config.yaml
positions: "rope"
bias: "none"
init_std_o: 0.0
init_std_up: 0.0154
init_std_down: 0.0
optimizer: "soap_variant"
beta1: 0.95
weight_decay: 0.22
grad_clip: 1.0
warmup_steps: 200
schedule: "wsd"
decay_shape: "linear"
seq_len: 256
train_tokens: 480100000
steps: 1832
Each number is 128 + 24 x the weight over its row's rms, rounded and kept within 0 to 255. Layers, rows and columns count from 0. The size above them is the row's rms in percent of the matrix's.

# layer 11 MLP gate, 640x320, rms 0.0785, rows 19-53, columns 128-191
size [ 99  97 102  98  98  99 102  92  93 106 100 103  97  98  96 103 103  98 103  96  99 104 103  97  97  99 100  99  97 100  95 103  95  95  97]
[[186 126 125 113 113 159 151 135 104 121 183 113 105  86 123 137 110 118  98 160  57 120 109 136 128 115 119 132 157 142 153 143 117 111 157 121 132 150 122 149 128 135 141 146 140 137 121 130 163 172 165  93 125 122  97 140 110 130 129 135  80 124 156 126]
 [144 164 178 110 165 133 117 149  86 149  86 162 120 143 117  51 139 135 132 156  95 128 119 110 110 136 132 127 112 142 135 152 133 130 102 132 105 131 119  86 106 117 132 122 117 137 104 158 127 139  89  99 170 106 126 143 130 174 164 148 102 112 131 146]
 [ 80  85 157 136 137 159 147 141  87  99 163 135  91 112 122 159 125 142 117 113  86 129  82 107 137 148 148 152 109 123 114 113 103 137 167 102 144 157 119 104 106 153 119 119 110 153 134 136  98 118 100 175  98 118 154 109 123 160  99 156  96 161 118 150]
 [145 133 151 121 163 127 155 131 159  91 136 174 123 106 112 131 133 137 129 165  87 133 100 137 113 160 137 127 138 112 123 126 180 143 125  93 133 112 107 156 160 107 131 100 115 145 128 101 137 161  91 128  98 104 132 124 132 140 139 137  78 114  99 100]
 [109 113 135 111 136 153 147 129 154  99 129 118 124 101 109 107 166  88 103 162 142 187 125  88 119 130 122 134 150 139 122 121 127 155 128 129 167 123  95 151 144 136 138  85 157 141 156 100 127 110 130 114 136 106 146 112  94 138 113 115 143 106 143 127]
 [130 117 151 173 107 167 160 119 152 146 113 126 163 106 126 115 161 105  98 162 152 145 132 143 118 155  95 120 105 159 165 133 150 128 146 148 102 113 154 111 125 149 132 129 140 101  91 136 116 127 147 129  48 134 141 156 120 144 140 141 195 138  69 113]
 [165 103 112 131 129 111 103 109  94 142 133 127 123 107 125 126 117 134 108 101 107 124 156  87 135 122  92 148 146 149 167 129 147 136 131  80 132 145 114 124 128 147 102 126 158  83 153 122 108  74 136  80 110 137 156  98 137 119 118 160 107 119 129 104]
 [144 118 112 120 102 138 135  98 130 153 109 146 144 139 130 163 138 142 117 110 101 140 144 146 138 127  74 101 110 131 141 110 134 119 167 129 138 118 102 156 159 143 134 101  81  99 146 150  87 117 110 156  89  84 116 143 159 122 115 189 143 130 150 157]
 [112  91 124 177 160 137  93 128 122 147 116 118 157  99 168 110 130 140 161 120 107 127 115 158 133 132 142 114 121 103 117 165 112 148  95 113 128 107 137 188 136 135 125 124  61 126 180 109 124 111 116 179 151 161 123  97 124 149 137 120 143 127  98 138]
 [ 78 149  65 119 121 136 140 150 143 132 126 138 131 126 107 146  86 115 128 135 163 128 117  71 143 142 144 138  94 125 120 118 137 130 155  94 110 148 139 130 175 153 137 112 113 126 110 143  94 157 162 145 125 150 132  96 144 141 132 132 136 118 143 168]
 [124  89 123 126 118 174 164 144 127 168 159 135 176 106 155  66 151 117 129 125 121 116 131 127 105 130  96 118 167 114 139 123 121 158 139 146 107 178 109 108 130 136 112 118 160 140 168  94 110 166 173 142 126  88 125 117 164 146 124 124 135 122  84 112]
 [126 153 203 122 149 200 146 123 148  91 137 116 126 120 123 104 128 126 165 133 105 128 150 140 129 147  83 131 139 161 157 124 151  95 111 134 166 145 129 101 143 114 155 111 127 133 138 106 102 140  99 131 135 175 133 107 115 120 113 100 131 116 159 136]
 [137 157 104 149 114 107 112 134 143 172 154 131 138 134 101 145 129 145 118 140 141  90 170 119 135 132 149  93 151  97 132  97 107 105 109 110 145  92 119 113 101 158 140 136 123 139 132 125 133 142 108 125 124  92 178 127 122  93 172 125 170 133 138 140]
 [111 124 112 123 121 169 121 129 124  61  88 130 172 162 122 130 138 148  90 111 123 147 134 141 108 122 111 149 139 167 120 118 134 136  85 145 123 137 164 141 104 171 104  98 135  91 119 139 135 149 123 107 115  87  93 138 172 153 120 164 184 118 102 130]
 [125 102  85 177 103 114  99 161 124 118 162 137 175 151 127 155 147 127 127 101 127 157 118 164 157  96 167 133 149 108 130 135 105 111 105 146 128 116 140 153 129 130 124 131 115 120  98 136 138 116 120 150 146 133 130 161 125 154 139 109 181 172 129 115]
 [125 127 136 126 104 166 117 118 100 132 140 156 126 143 110 140 104 134 123 130 128 156  75 103 128  85 136 131 137 158 128 164  80 120 134 151 154  94  58 136 133 109 137 133 122 124 191 123 132 126 139 141 125 106  96 172 117  98 148 161 165 122 106 151]
 [156 147 139 145 164 171 126 137  63 123  96 142 123 132 131 118 106  81 133 181 100 161 111 130 152 145 164 100 115 102 148 110 117 152 107 112 124  97 106 138 116 123 130 116  81 173 164 154 105 130 113 113  77 135 115 139 149 113 140 153 150 134 149 164]
 [169 160 108 153 127 120 115 134 149 180 170  81 107  97 168 138 122 155 109 132 157 126 135 141  97 105 126 141 103 118 138 140 126 148 128 150 140 140  99 127 123 135 137 116 152 140 108 184 117 138 146 117 119  83 145 123  78 126 151 103 105 169 150 136]
 [ 95 141 112 124 145 126 150 131 122  91 106 137 169 139  95 149 144 167 107 129  88 161 118 102  93 132 103  84 180  81 188 116 170 165 165 143 113 123 142  70 123 156 158 148 139 137  96 123 105 125 140 143 175 124 108 125 125 151 137 144 129 144 124 110]
 [155  95 123 127 123 111 120 149  94 108  73  91 149 141 144 118 147 166 100 129  96 107 162 150 107 108 105 140 123 132 105 139 114 114 156  95 133 149 115 128 161 130 143  91 116 137 127  78 169  95 127 103 123  96 103 134  96 152  79 166 130 105 105 183]
 [121 160  91 153 108 144 140 129 117 110 114 135 150 191 148 104  96 124  99  87 135 157 149 131 104 128 117 159 136 123 183 119 168 119 137 100 168 127 104 143 132 104 156 158 147 122 156  87 130 119 127 125 134 150 134 175  75 148 130 141 149 135  85 142]
 [116 150  60 110 132 172 126 145 134 118 105 148 106 140  97 102 145 138  99 130 106 112 146 120 100 129 101 115 150  98 158 103 168 135 102  84 156 102 121  59 108 165 126 136 137 121 106 122 114  99 120  96 142 179 123 167 114 105 125 146 164 170 135 157]
 [146 101 132 129 125 114 133 153 160  63 120 148 142  87  76 136 164 137 108 129 118 138 156 104 116  96  93  66 108 145 129 132 135 113 126 157 136 118 139 124 143 148 154 142 136 128 110 122 166 137 145 158 146 125 116 162 133 126 108 118 117 158 126 104]
 [133 161 176 128 110 132 146 135 154  87 140 139 121 154  97 173 127 176 132 117 138 128 168 135 156 115 154  87  97 162 123 134 151 134 145 114 127 143 127 136 170 104  88 131 100 180 148 108  78 109 147 126 120 150 138 100 124 148 154  93 122 128 100 171]
 [168  83 141 109 123 144 115 103 147 102 127 183  92 158 118 135 118 132 137 122 105  96 111 146  98 124  93 122 111 120 108 136  90  93 146 165 109  98 140 106 154 138 159 154 112 156 127 106 115 118 126 127 116 154 139 107 137 181 147 110 151 154 160 134]
 [117 186  60  62 152 100 117 126 121 178 104 105 144 135 120 142 114 127 119  90 120 151 151 131 116 127 144 129  98 143 113 117 139 139 148 136  82 135 160 132 128 122  86  85 129 165 149 135 112  96 123  94 126 133 107 140 161 152 138 190 123 186 127 131]
 [123 130 101  99 136 115 101 152 166 114 132 162 124 151 119 131 136 112 135 128  94  93  99 122  91 116 134 177 189 165 123 151 105 128 102  99 126 115 126 150 132 118 116 166 116 111 134 120 157 171  85 112 114 116 152  74 125 116 116  71 118 111 160 132]
 [152  96 131  97 161 152 180 167 131 106 129 131 128 108  62 105 165 166  97 146 113 120 131 151 130 125  89 139  97 103 119 153 118 119 192 149 139 151 146 145 130 146 119 112 133  93 154  89 119 117  92 152 155  72 155 108 115 110 120 153 140 164 113 111]
 [114 163 112 157 102 156  92 134 124 124 137 157 140 140 133 100 102 164 136 159 150 120 125 147 138 129 140 123 129 173 121  79  98 126 100 135 116 137 146 141 128 108 121 156 156 149 136 136 134 134 122 154 106 131 142  90 112 155 120 135  94 129 125  43]
 [126 124 135 147 149 123 130  98 117 106 153 131 128 131 139 120 128 131 124 122 142 128 110  77 188  79 118 107 173 130 156  94 137 176 113 108 122 149  71 114 127 136  76 119 107 129 142 111 103 125 118 117  77 127 133 123 128 117  91 133 123 103 175  98]
 [169 175 131 107 149 118 124  59 158 128 118 141 129 140 107 148 105 109 107 116 139 145 143 138 106 142 120 120 148 147 100 144 204 146 157 144  97 155 130 182 179 160 109 121 134 149 144 125 129 115 143 125 131 120  98 145 134 136  88 131 147 105 115 117]
 [126 114 148 123 129  75 105 155 132 144 121 167 132 110 152 113 155 128 148 116 149 144 111 117  93  85 145 136 127 122 138 136  79 104 131 103 104 114 142 138 107  53 150 141 138 131 107 140 133 151 128 127 105 106 155  88 147 152 161 130 143 102 129 124]
 [ 98  82 105 155 123  72 151  98 136 156 148 154 110 135  83 185 110 125 126  93 148 121 108 122 127 151 139 161 103 126 102  92 107 101 111 172  74 133 127 137 171  79  88 165 160 139 127  96 130 152  90 117 110 143 127  96 117 144 141 107 124 159 150 124]
 [ 95 135 163 104 125 125 161 111 149 141 130 133  73 145  95 118 174 115  91  96  81 131 131 141 119 141 120 125 114 134 158 142  98 177 162 139 135 160 115 100 100 135 162 166 111 152 115 134 138 124 161 115 137 109 149 137 168 141  85 116 148 146 153 146]
 [124 133 133  75 124 132 110 121 107 127 148 152 122 149  69 118 130 146  98 155  98 129 133 107 127 151 166 138 154 120 123  97  92 100 133 133 150 142 107 116 169 135 185 111 114 149  86 135 155 148 170 132  91 113 148 128 122 153  76 140 168 150 131 138]]
# layer 11 MLP up, 640x320, rms 0.0813, rows 19-53, columns 128-191
size [100  98 102 106  99 102 104 100  96 106 102  99  98 102 102 104 102  97  99 100 103 100 100  95  98  95 103 102 103  95  99 106 102 100  99]
[[150 140  95 150 136 144 109 129 131 152 148 109  93 139  85 143  69 134 156 121 113 141 125 126 112 147 126 156  82 170 103 111 105  98  85 151 105 130 134 111 115  81 125 163 145 123 160  82 128 145 128 118 120  83 165 101 130 137 114 140 130 161 136 144]
 [147 170  94 142 117 130  89 120 133 107 170 176 100 176 164 124 102 188  99 145 116 141 111 106 128 129 115 115 145 126 123 122 123 134 165  96 161 161 125 161  94 136 149 152 167 108 121 148 120 146 114 115 116 115 166 129 136 138 182 142  88 116 155 125]
 [ 95  78 112 121 114 127 110 134 184 116 124 132  88 146 136 122 121 117 163 118 123 138 153 128 143  82 131 135 164 147 116  79 139 122 144 116 129 125 154 110 167 116 105 149 168 133 121 121 194 107 154 122 117  98 112  96 166 133 109 119 104 101  93 122]
 [103 124 114 104 127 100 133 110 102 119 136 100 147 135 157  89 148 133 106 128 127 123  96 117 118  86 135 117 117 156 112 141 100 136 148 146 124 141 158 121 127 129 110 126 120 111 128 127 107 101 140 147 136 131  95 127  86  74 106 128 142 120 151 107]
 [128 161 120  72 111 134 137 142 111 137 125 116 115 137 113 163 123 120 145 115 153 120 148 141 122 149 135  99 126 142 145 106 156 160 123 142 187 124 131 154 145  90 152 141 107 124 117  91 117 103  63 121 128 120 155 139 140 119 135 156 117 185 172 111]
 [166 133  94 146 137 129 120 131  89 134 107 139 124 143 141 133  89 114 118 132 120 130 117 152  83 108 121 149 104 115 143 131 108 111 156 105 139 131 131 138 150 113 169 126  56 110 141 103 165 131 123 132 176 121 141 128 123 124 114 144 166 135 153 141]
 [175  99 140 170 159 146 129 123 198  70 125 109 173 121 117 141 129  91 172 119  98 122 149 194 150 115 131 135 144 134 149 154 163 151 125 101 100 146 154  98 173 127 153 110 120 135 119 131 143 122 139 105 118 146  95 140 148  69 149 158 162 108 107 110]
 [112 150 164 129 127 167 106 135 149 106 143 136 114 133 122 152  89 132 124 120 134 133  98 127 110 103  92 103 146 129 148 134 134 145 137 138 118 112 143 116  89 189 120 149 143 122  65 126 136 138  90 130 136 127 139 115 116 125 106  90 177  81 126 134]
 [104 156 107 154 126 144 124 164 120 105 129 119 113 116 110 156 111  73 139 131 135 142 147 128 134 121 145 160 106 114 110 168 120 132 102 125 130 149 138 162 123 130 148 148  92 125 160 115 141 134  84 161  99 123 110 128 136 129 119 163 103 132 141 122]
 [ 45 103 145 147 118 123 136 146 115 167  86 124 100 171 109 105 130 123 111 151 124 156 151 142 104 109 132 156 108  88 126 139 126  86 133 132  93 153  77 147 107 110 135  97 119 126  96 145 152 118 111  79 134 108  54 136 112 152 110 145 149 134  86 193]
 [119 146 133 115 117 140 120 101 145 171 169 123 109 124  94 134 159 134 115 162 126 144 132 121  91 172 174 112  99 109 127 127 160  85 158 110 158 175 128 102 113 130 120 129 145 146 175 107 112 125  98 138 128  64  95 125 134 116 138 143 104 137 128  81]
 [145  94 136  85 133 135 113 146 132 154 132 103 118 126 128 163 132 127  98 101 111 122 143 103 148 129 141 172 116 130 120 171 117  96  96 158 145 111  78 148 147 158 132 148 123  97 103 163 116 104  99 145 142 143 114 109 150 117 174 124 136 157 117 108]
 [108 133 125 100 111 126  96 126 123  84 113 128 122 148 157 140 171 123 122 140 127  99  74 139  99 151 158 139 113 135 120 138 115 136 135 109 147 140 134 127 117 110  87 114  96 172 142 120  95 116 167 134 119 108 144 158 153 103 151 144 155 173 150 156]
 [ 78 172 128 133 117 145 108 130 139  91 147 150 112 126 172 110 150 123 123 151 103 167 109 169 135 152 117 169 168 145 143  93 100 189 133 134 123  98 197 145 112 124 136 137  97 123 160 126 137 141  89  94 144  81 116 129 163 160 151 187 166 140 129 122]
 [ 82 118 136 106 125 119 113 142 164 150 137 125 128 155 146 133 115 100 127 118 122 198 159 108 116 113  73 149 179  87 148 132 122  99 126 119 120 166 136 120 147 155 127 136 109 104 152 139  84 124 111 121 142 142 131 154 102 131 116 180 145 142 177 135]
 [132 132 118 118 100 158 107 134 159 159  86 130 136 158 120 138 102  83  99 165 151 127 115 124 134 117 125 115  90 157 115 112 158  91 155 123 139 137 139 117  84  98 135 108 122 123 135 108 168  97 116 118 149  96 122 123 141 130 121 154 116  96 109 121]
 [132 122 122 161 142 159 145 136 107 128 121 142 104 134 130 119 155 138 139 126 102 155 140 144  89  84  93 128 130 162  86 152  88 165 129 122  76 135  87 149 109 114  92 143 176 166 142 138 121  99 118 166 107 116 124 114 174 129 151 165 103 106  73 107]
 [ 74  61 131 119 108 122 129 144 140 179  91 131 153 150 140 168 110 105 136 130 140 151 127 148 109 124 117 147 148 103 138 119  84 162 140 151 155 120 140 126 149 105 130 135 134 117 142 100 146  90 121 149 149 136  91 114 125 116 131 157 112 133 129 124]
 [107 132 155 177  75 124 124 126 155 150 141 172 140 159 133 145 114 108 104 147 100 120 108  96 126 145 132 164 179 144 125  90 111 138 117 136 105 114 119 118 114  98 105 112 172 154 105 110 139 109 117 125 137 132 138 133 149 135  92 161 142 151 103 117]
 [136 126 120 149 101 140 150 165 117 111 171 117 128 111 130 120  91  85 154  98  63 151 125 116 121 151  65  55 114 131 106 104 115 116 113 140  84 147 133 109  89 124 114 165 125 118  96 135 118 145 102 112 131 101 143 105 167 114 116 136 115 127 151 166]
 [120 146 127 153 143 113 182  94 144 128 113 142 143 192 137 116 124 122  92 119 110 136 138 155  87 121 123 159 154 114 128 108 170 132  63  98 130 139 117 114 155 113 136 128 137 135 111 161 134  78 125 150 139 154 156 149 142 143 127 149 101 119 121 135]
 [104 132 163  97 134 129 102  39 151 127 156 134 108 119 121 118 134 127 137 148 116 137 116 147 141 104 117 168 143 145  74 140 121 108  99 125 147  96 158 117 106  94 116 149 113 143 133 143 119  93 128 133 126 120 151  85 147 164 119 115 110 133 139 105]
 [133 138 164 132 140 123 148  76 110 106 130 131 142 103 124 124  41 125 119 113  62 137 103 112 107 103 118 114  71 100 144 150 139 124 117 143 138 113 169 127 125 131 105 122 127 163 143 132 159 119 145 175 148 127  91 123  88 156 131 119  99 150 157 112]
 [134 131 124 104 131 116 164 163 119 149 116 101 136 168 121 133 141  89 143 163 136 148 138 116 149 140 117  73 156 144 107 126 203 130 116 118 170 140 133 142 102 196 132  95  84 149 145  90 135 133  81 179 128  92 119 113 143 115 163  97 144  96 116 100]
 [109 156 106 153 140 157 101 135 112 126 120 135 174 140 113 101 159 155 121 128 143 132  83 166  72 103 135 117 149 143 165 118 118 186 119 124 124 128 150 100 153 105 151 130 124 139 123 114 110 111 114 123 131 129 124 128 133 133 122 143  94 147 148 133]
 [118 109 125 159 166  84 132 141 135 103 127 152  96 124 115  80 119 137 133 144 131 108 119 121 138 143 112 108 158 126 109 122 106 135 129 158 150 141 147 171 154 101 140 105 116 154 114 160 126 126 115 128 132 117 157 138 147 140 112 122 132  91 159 149]
 [136  78 150 105 131 114 111 146 137  90 103  88 129 169 133 150 169 120 115 130 147 115 216 191 141 133  89 152 116 189 122 135 144 147 148 158 131 166 114 138 132 153  80 160 148 129 126 110 154  97 160 161 117 177 132 129 112 128 114 143 169 145 144 125]
 [154  74 112 139 130  76 167 121 102  64 106 168 109 102 113 147 107 109 114 138 139 107 113  92 153 128  87 127 123 115 116 108 124 168 121 154 127 113 166 133 154 127  87 104 141 117 119 107 106 102 155  92 115 118 165  97 152 108 122 112 104 117  96 158]
 [129 104 135 141 126  92 149 150 100 125 170 116 159 108  99  59 120 116  86 148 138 105 125 121 138 110 143 133 124 182 128 121 157 126 116 134 119 142 122 135  97 125 132 120 101 139 173 142 142 102 159 143 171 138 106 145 138 125 107 152 123 145 104 107]
 [127  79  86 140 117 126  95 158 113 125 133 129 135 118  81 145  83 101  76 132 162 124 173 123 122 142 112 151 120 141 118  86 130 126 145 137 133  96  85 140 111 153 121 124 128 120 117 142 136 154 122 128 144 110 146 134 143 141 127 129 151 104 186 101]
 [155 125 102  95 101 139 136 124 143 132 179 122 178 101 147 146 121 140 114 161 170 164 120 122 145 139 150 151 115 165 138 164 142 134 111 162 130 124 161 138 131 151 137 112 113  81  85  93 128 107 127 111 118 113 144 158 128  78 101 139 129 136 136 147]
 [133 127 143 100  95 156 146 172 143 142 149 125 149 135 154 120 122 138  64  83 126 157 126 129 163 148 158 119 159  86 133 161 120  99 165 129 112 115 105 131 164  95 123 140 127 114 138 132 107  51 115 108 144 139 106 125  99 106 115  68  96 140 141 147]
 [147  88 136 105 149 106 145 135 141 140 141 103 132 137 110 149 117 124 116 145 138 111 101 139  95 124 121 138 183 113 155 122 138 123 100 142 181 154 103  90 133 155 103 122 149 118  85 117 140  90 124 141 134  96 129  96  87 103 142 113 134 171 124 145]
 [117 118 129 118 114 145 130 133 148 111 104 137 133 141 103  95 118 118 118  66 153 160 107 127 121 131 165 136  89 150  84  86 101 137 145 111 124 148 127  95 120 139 156 100  81 158 151 117 118 192  89 117 149 143 152 127 152 171 109 153 146 108  97 130]
 [140 121 115 174 165 146 114 133  92 130 136 168 104 120 111 119 126 143 122 129 139 165 138 129 158 140 119  96 126 102 121  89 129 120 129 146 134 134 158 195 148 113 105 139 126 126 122  89 130 147 135 119 130 137 144 164 108 121 144 136 120 116 107 146]]
# layer 11 MLP down (transposed), 640x320, rms 0.0751, rows 19-53, columns 128-191
size [101 102  97 106 102 106 102 100  96 103 100 101  98  99  99 103 100  94  99  97 103 102 101  92 104  98 100 102 102 101  98 105  98 101  97]
[[158 136 141 110 170 130 202 162 100 109 145 135 162 147 102 125 127 111 109  90 119 112 133  86 119 146 116 143 160 164 148 109 167 124 149 136 145 133 139 135 140 125 106 122  90 121 115  97 113 112 152 141 168 115 108 154 136 126 166 124  77 150 130 124]
 [154 110 108 107 170 117 127 112 138  68 109 123 160  95  79 149  88 153 163 175 165 167 156 168 112 153  98 161 132 172 141 115 140 118 196 135 132 132 110 140 145 115 156 179 117 115 121 156 138 145 105 120  97 127 148 113 162 125  97 115 117 121 144 162]
 [165 132 158 133 106 128 104 116 131  77 127  84 110 138 126 111  95 101 145 130  87 159 126 126 142 124  86 137  86  83 113 106 132 158 147 114 148 137  93  89 133 152 145  58 150 140 174 165 125 125  95 163 118 142 161 146 138 140 158  91 138 145 122 129]
 [ 74 162 120 139 103 133  98 113 136 128 164  83 106 138 121 141  96 122 139 119 104 129 101 138 145  77 125 154 188 132 132 168 110 106 121 142 101 128 126 126 134 123 172 149 131 145  91 157 119 134 133 121 131 128  64 100 132 149 130 142 139 128  92  86]
 [142 105 166 160 161 145 160 102 175 147 132 131 134 110  75  98 141 101 117 100 100 188 157 138 139 147 134 123 123 157  96 111 122 156 135 134 145 169 111 145 101 142 118 152 129 123 126 154 112  69 128 178 150 150 120 133 130 131 103 134 108 208 146 129]
 [133 111 100 163 168 143 132 115 137 130 141 161 117 150 135 163  89 106 119 130  89 157 147 125  60 136 132 134 123 124 133 118 110 158 147  75  97 157 151 142 148  95 120 112 129  94 124 105 123 136  76 112 158 151 134 126 137 127 152 113 128 148 146 140]
 [119 113 126 137  75 160 114 141 178 140 109 156 157  87 156 159 141 124 111  97 129 172 134  76 147  93 157 138  78 119 105 132 148  76 135 104 116  99 124 185 167 126 105 122 155 143 157  97 147  84 142 119 134 118 133 140 147 168 138 129 127 130 129 102]
 [166 145  98 120 138 145 120 158 157  97 127 152 162 122 119 129 139 133  93 128  99 136 166 154  96 189 115 155 140 121 159  71 127 165 126 126 158 108 129 122 172 115 129 125 142 115 166  90 151 136 118 124 168 129 126 100 125  91 125 108 106 136 104  96]
 [140 149 159 114 152 137 114 123 160 174 112 151  79 136 112  95 125 155 136 117 111 119 159  86 160 130 142 134  91 153 206 106 142 121 151 128 121 142 105 120 162 128 129 103 136 104  85 116 157  87 136  98 109 119 150 122 108 104 170 134  98 146  98 130]
 [102 134 129 153 173 161 113 174 140 160 152 104 141 113 115 112 127 121  93 179 100 143 108 179 110 146 144  85 112 137 127  85 156 101 147  71 130 124  96 109 118 128 181 104 139  97 142 132 196 157 153 110 113 119 102 133  80 147 134  92 157 141 118 105]
 [104 124 169 104 147 147 109 175 116 137 172 148 103  96 128 116 141 126 128 185 159 151 131 175 104  96 181 119 146 132  78  99  92 139 109 114 178 181 124 141  99 110 119  91 144 147 109 118 146 125 131 150 140 120 113 130  96 140 167 144 112 123 136 124]
 [ 81 119 135 122 147 169 138 129 124 142 137 146  93 141 133 104  89 136 140 123 154 138 103 187 161  86 139 145 100 148 117 117 125 111  88 140 150 157 106 133 138 102 164  91 144 124 134 104  97 125 174 160 128  92 146 119 116 168 131 132 127 152 133 143]
 [133 105 149 113  70 124 130 155 111  65 118 143 119 116 135 133 156 136 121 173 141 142 147 102 121 107 107 110 112 116 143 151 184 136 163 128 139 133  96 135 127 148 121  87  93 157 116 151 126  96 124 142 118 144 105 117 157 108 158 132  99 157 154 132]
 [117 179 143 140 139 162 111 128 107  74 154 141 139 129 129 141 100 186 128 108 134 165 155 106 120 123 161 151 180 139 117 135 136 120 120 165  91 150 157  83  52  95 130 132 134  86 134 119 100 141 128 138 166 119  98 150 146 144  98 160 154 126  95 139]
 [165 127 143 159 166 131 115 133 132 167  88 143 115 151 162 127 130 140 171 138 180 150 116 150 165 135 136 133 119 155 127 140 141 140 121 128 117 155  95 114 141  99 168 158  90 131  59 103 134 149 164 126 145 149 119 120 118 163 148  96 115 127 118 101]
 [123 146 127 117  93 156 128 131 157 123  87 129 142 119 132 135 162 129 130 112  88 128 112 129 101 113 152 185 124 102 118 127 135 145 185 125 175 109  94 128 121 133 157 123 108 108 119 134 139 141  91 139 146 135 126 147 106  85 132  77 165 149  97  89]
 [156 114 134 137 135  86 102 159 119 106 154 159 175 125 148  92 129  83 158 112 123 106 128 137 136 114  76 130 126 143 125 173 115 121 120 146 122  97 121 141 124 133 117  68 158 141 162 128 133 116 177 110 121  98  90 137 163 106 136 155  67 118 112 146]
 [162  95 129 136 108  93  81 141 150 106 127  98 134 115 121 141 182 148  78 134 128 115 133 149 106 175 157 165 118 129  88 153 117 158 124  98 125 103  92  88 103 134  94 123 147 172 146 107 119 118  97 157 120 140 101 103 132 142 137 131  98 118 102 129]
 [128 148 132 138  59 100 116 101 150 130 149 100 173 189 167 145 112 155 149 111  91 140 124 125 125 142 155 180 114 156 146 126 159 127 136 172 121 151 125 110 126 142 155 136 158 118  98 140 119  89 100 113 147 114 147 122 157 146  83 139 132 154  81 118]
 [111  92 152 131 141 104 116 141 125 121 185 146 122 115 119 147 185 126 135 136 162 135 149 157 164 136 101 141 132  90 171 157 102 107 147  98 128 105 130 119 125  80 130 124 114  87 115  92 131  99 115 125 124  82 133 156 189 112 102  89  96 127  94 132]
 [139 135 151 121 159 171 122  70 136  80 122 117 140 182 156 119 109 148 136  97 142 151 131 148  90 147 128 112 107 114 159 143 135  93 104 131 108 118 129 162 112 118 117 130 140 117 162 142 154 185 143 108 146 114 118 123 112 111 117  81 112 154 131 116]
 [162 143  68 105 130 178 199 152 131 120 131 157 159 122 123 130 124 123 120 177 140  68 148 118 109 124 162 152 102 127 135 120 106 127 110 119 130 118 150 140 141 139 159 152 141 103 183 154 169 150 170 139 122 147 159  89 117 118 118  92 150 119 115  91]
 [122 156  85 118 125  98 125 123 143 150 107 149 131 114 144  98 107 108 137  86 121 107 135 126 151 152 120 114 138 139 124 114 187  95 123 138 140 113 137 101 140 120 158 132  94 145 132 147 164  79 134 143 112 118 131 150  80 145 104 132 150 170 165 112]
 [118 122 126 137 114 131 159 117  78 151 145 150 137 106  96 110 100 142  92 112 121 151 166 139 134  84 142 117 113 120 115 138 108 111 145 113  95 157 110 105 117 164 137 140 148 143 145 156 137 106 105 125 139 123 119 142 129 100  75 104 115 111 160 121]
 [125 142 131 146 121 115 138 173 108 167 121 119 150 118 103 110 122 116 160 149 101 142 145 131 140  52 158 149 103  82 186 144  95 104 116  89 124 123  94 153 118 169 134 171 152 141 143  97 155 116 116 136 149 130 123 147 124 104 120 123 109 139  94 103]
 [118 103 143 114 170 116 131 134 120 133 171 119 141 165 117 105 146 152 119 113 135 100 138 123 148  86 142  78 144 137  83 131 133 146 107 136 135 143 116 123 130  98 126 117 124  95 118 107 111  98 170 119 154 182 180 165  89  82  91 128  70 136 108 148]
 [147  95 160 134 104 169 116 140 145 102 119 106 143 153 128 116 124 127  91 132 136 166 170 120  92  87 130 113 134 144 119 129  83 140 124 144 133 140 116 131 125 155 139 145 137 140 148 141 120 113 171 168 112 157 131 136 125 139 166 105 103 137 152 196]
 [133  97 143 112 133 119 119 127 105 123 139 161 113  70 129 168  44 125 117 134  98 146 125  97 129 164 152 164 172 105 102 132 164 144  97 119  83 115 133 169 113 115  86 107 105 170 121 100 148 148 148 114 145 140 145 145 145 114 163 138 128 138  85 124]
 [131 160  93 109 146 125 120 136 117 158 106 106  83 153 159 125 130 113 129  71 107 136 107  98 130 150  94 157 101 114 113 151  98 138 164 119 138 126 107 126 101 132 116 165  77 105 141 127 140 129 125 146  77  96  96 119 128  89 157 108 111 163 154 174]
 [ 97 128 162 166 138 158  94 123 116 140 151 132 148 119 140 152 146 176  97 159 100 113 110 113 121 136 100  88 137 102 123 121 136 121 161 162 118 130 129 138 147 130  68 144 152  99 121 178 126 140 113 140 115 131 107 141 112  91 145  93  89 143 129 116]
 [122 115 161 139 143 174 188 128 153 132 103 119 140 119 117 118 141 143 135 167 162 130 138 127 116 126 103 105 149 111 139 145 103 109 159 123 140 145 123 131 109 131 130 150 165 138 107 147 118 110 139 131 143 110 127 111 152 124 160 117 102 100 100 162]
 [136 121 137 144 204 171 111 150 106 113  90 108 112 125 121 139 147 138 131 167 100 157  97 123 166 110  73 132 150 161 133 122 101 150 155 100 171 127  86 118 135 153 121 119 127  99 118 100 153  88 120 128 126 135  87 106 155  82 142  99 168 100 159 130]
 [120 117 118 117 119 114 103 148 154 200 124 125 118 125 105 113 121  96 119 128 127 158 142 149 128 129 109 115 139 127 144  70 120 163  96 131 129 138 100 106 127 130 100 140 137 127 112 114 132 117 106 132 101  96 140 124 118 149  91 142 133 139 123 162]
 [148 125 126 121 141 145 128 164 119 118 150 125  91 114 118  74 110 165 142 134 136 133 133 145 120 111  88 134  89 114 129 145 155 117 107 117 148 112 125 168 157 103 143 112 120 166 126 108 118 107 157  64 108 111 167 130 165 135 119 107 152  83 158 133]
 [161 121 156 144 118 117 109 135 161 148 133  89 138 118 160 121 142 125 112 133 132 124 129 124 130 157 166 151 125 167 129 107 118 150 136 119 137 116 153 134 137 175 141 154 152 151 112 108 111 150 136 109 118 147  93 129 127 155 115 129 176 138 160 133]]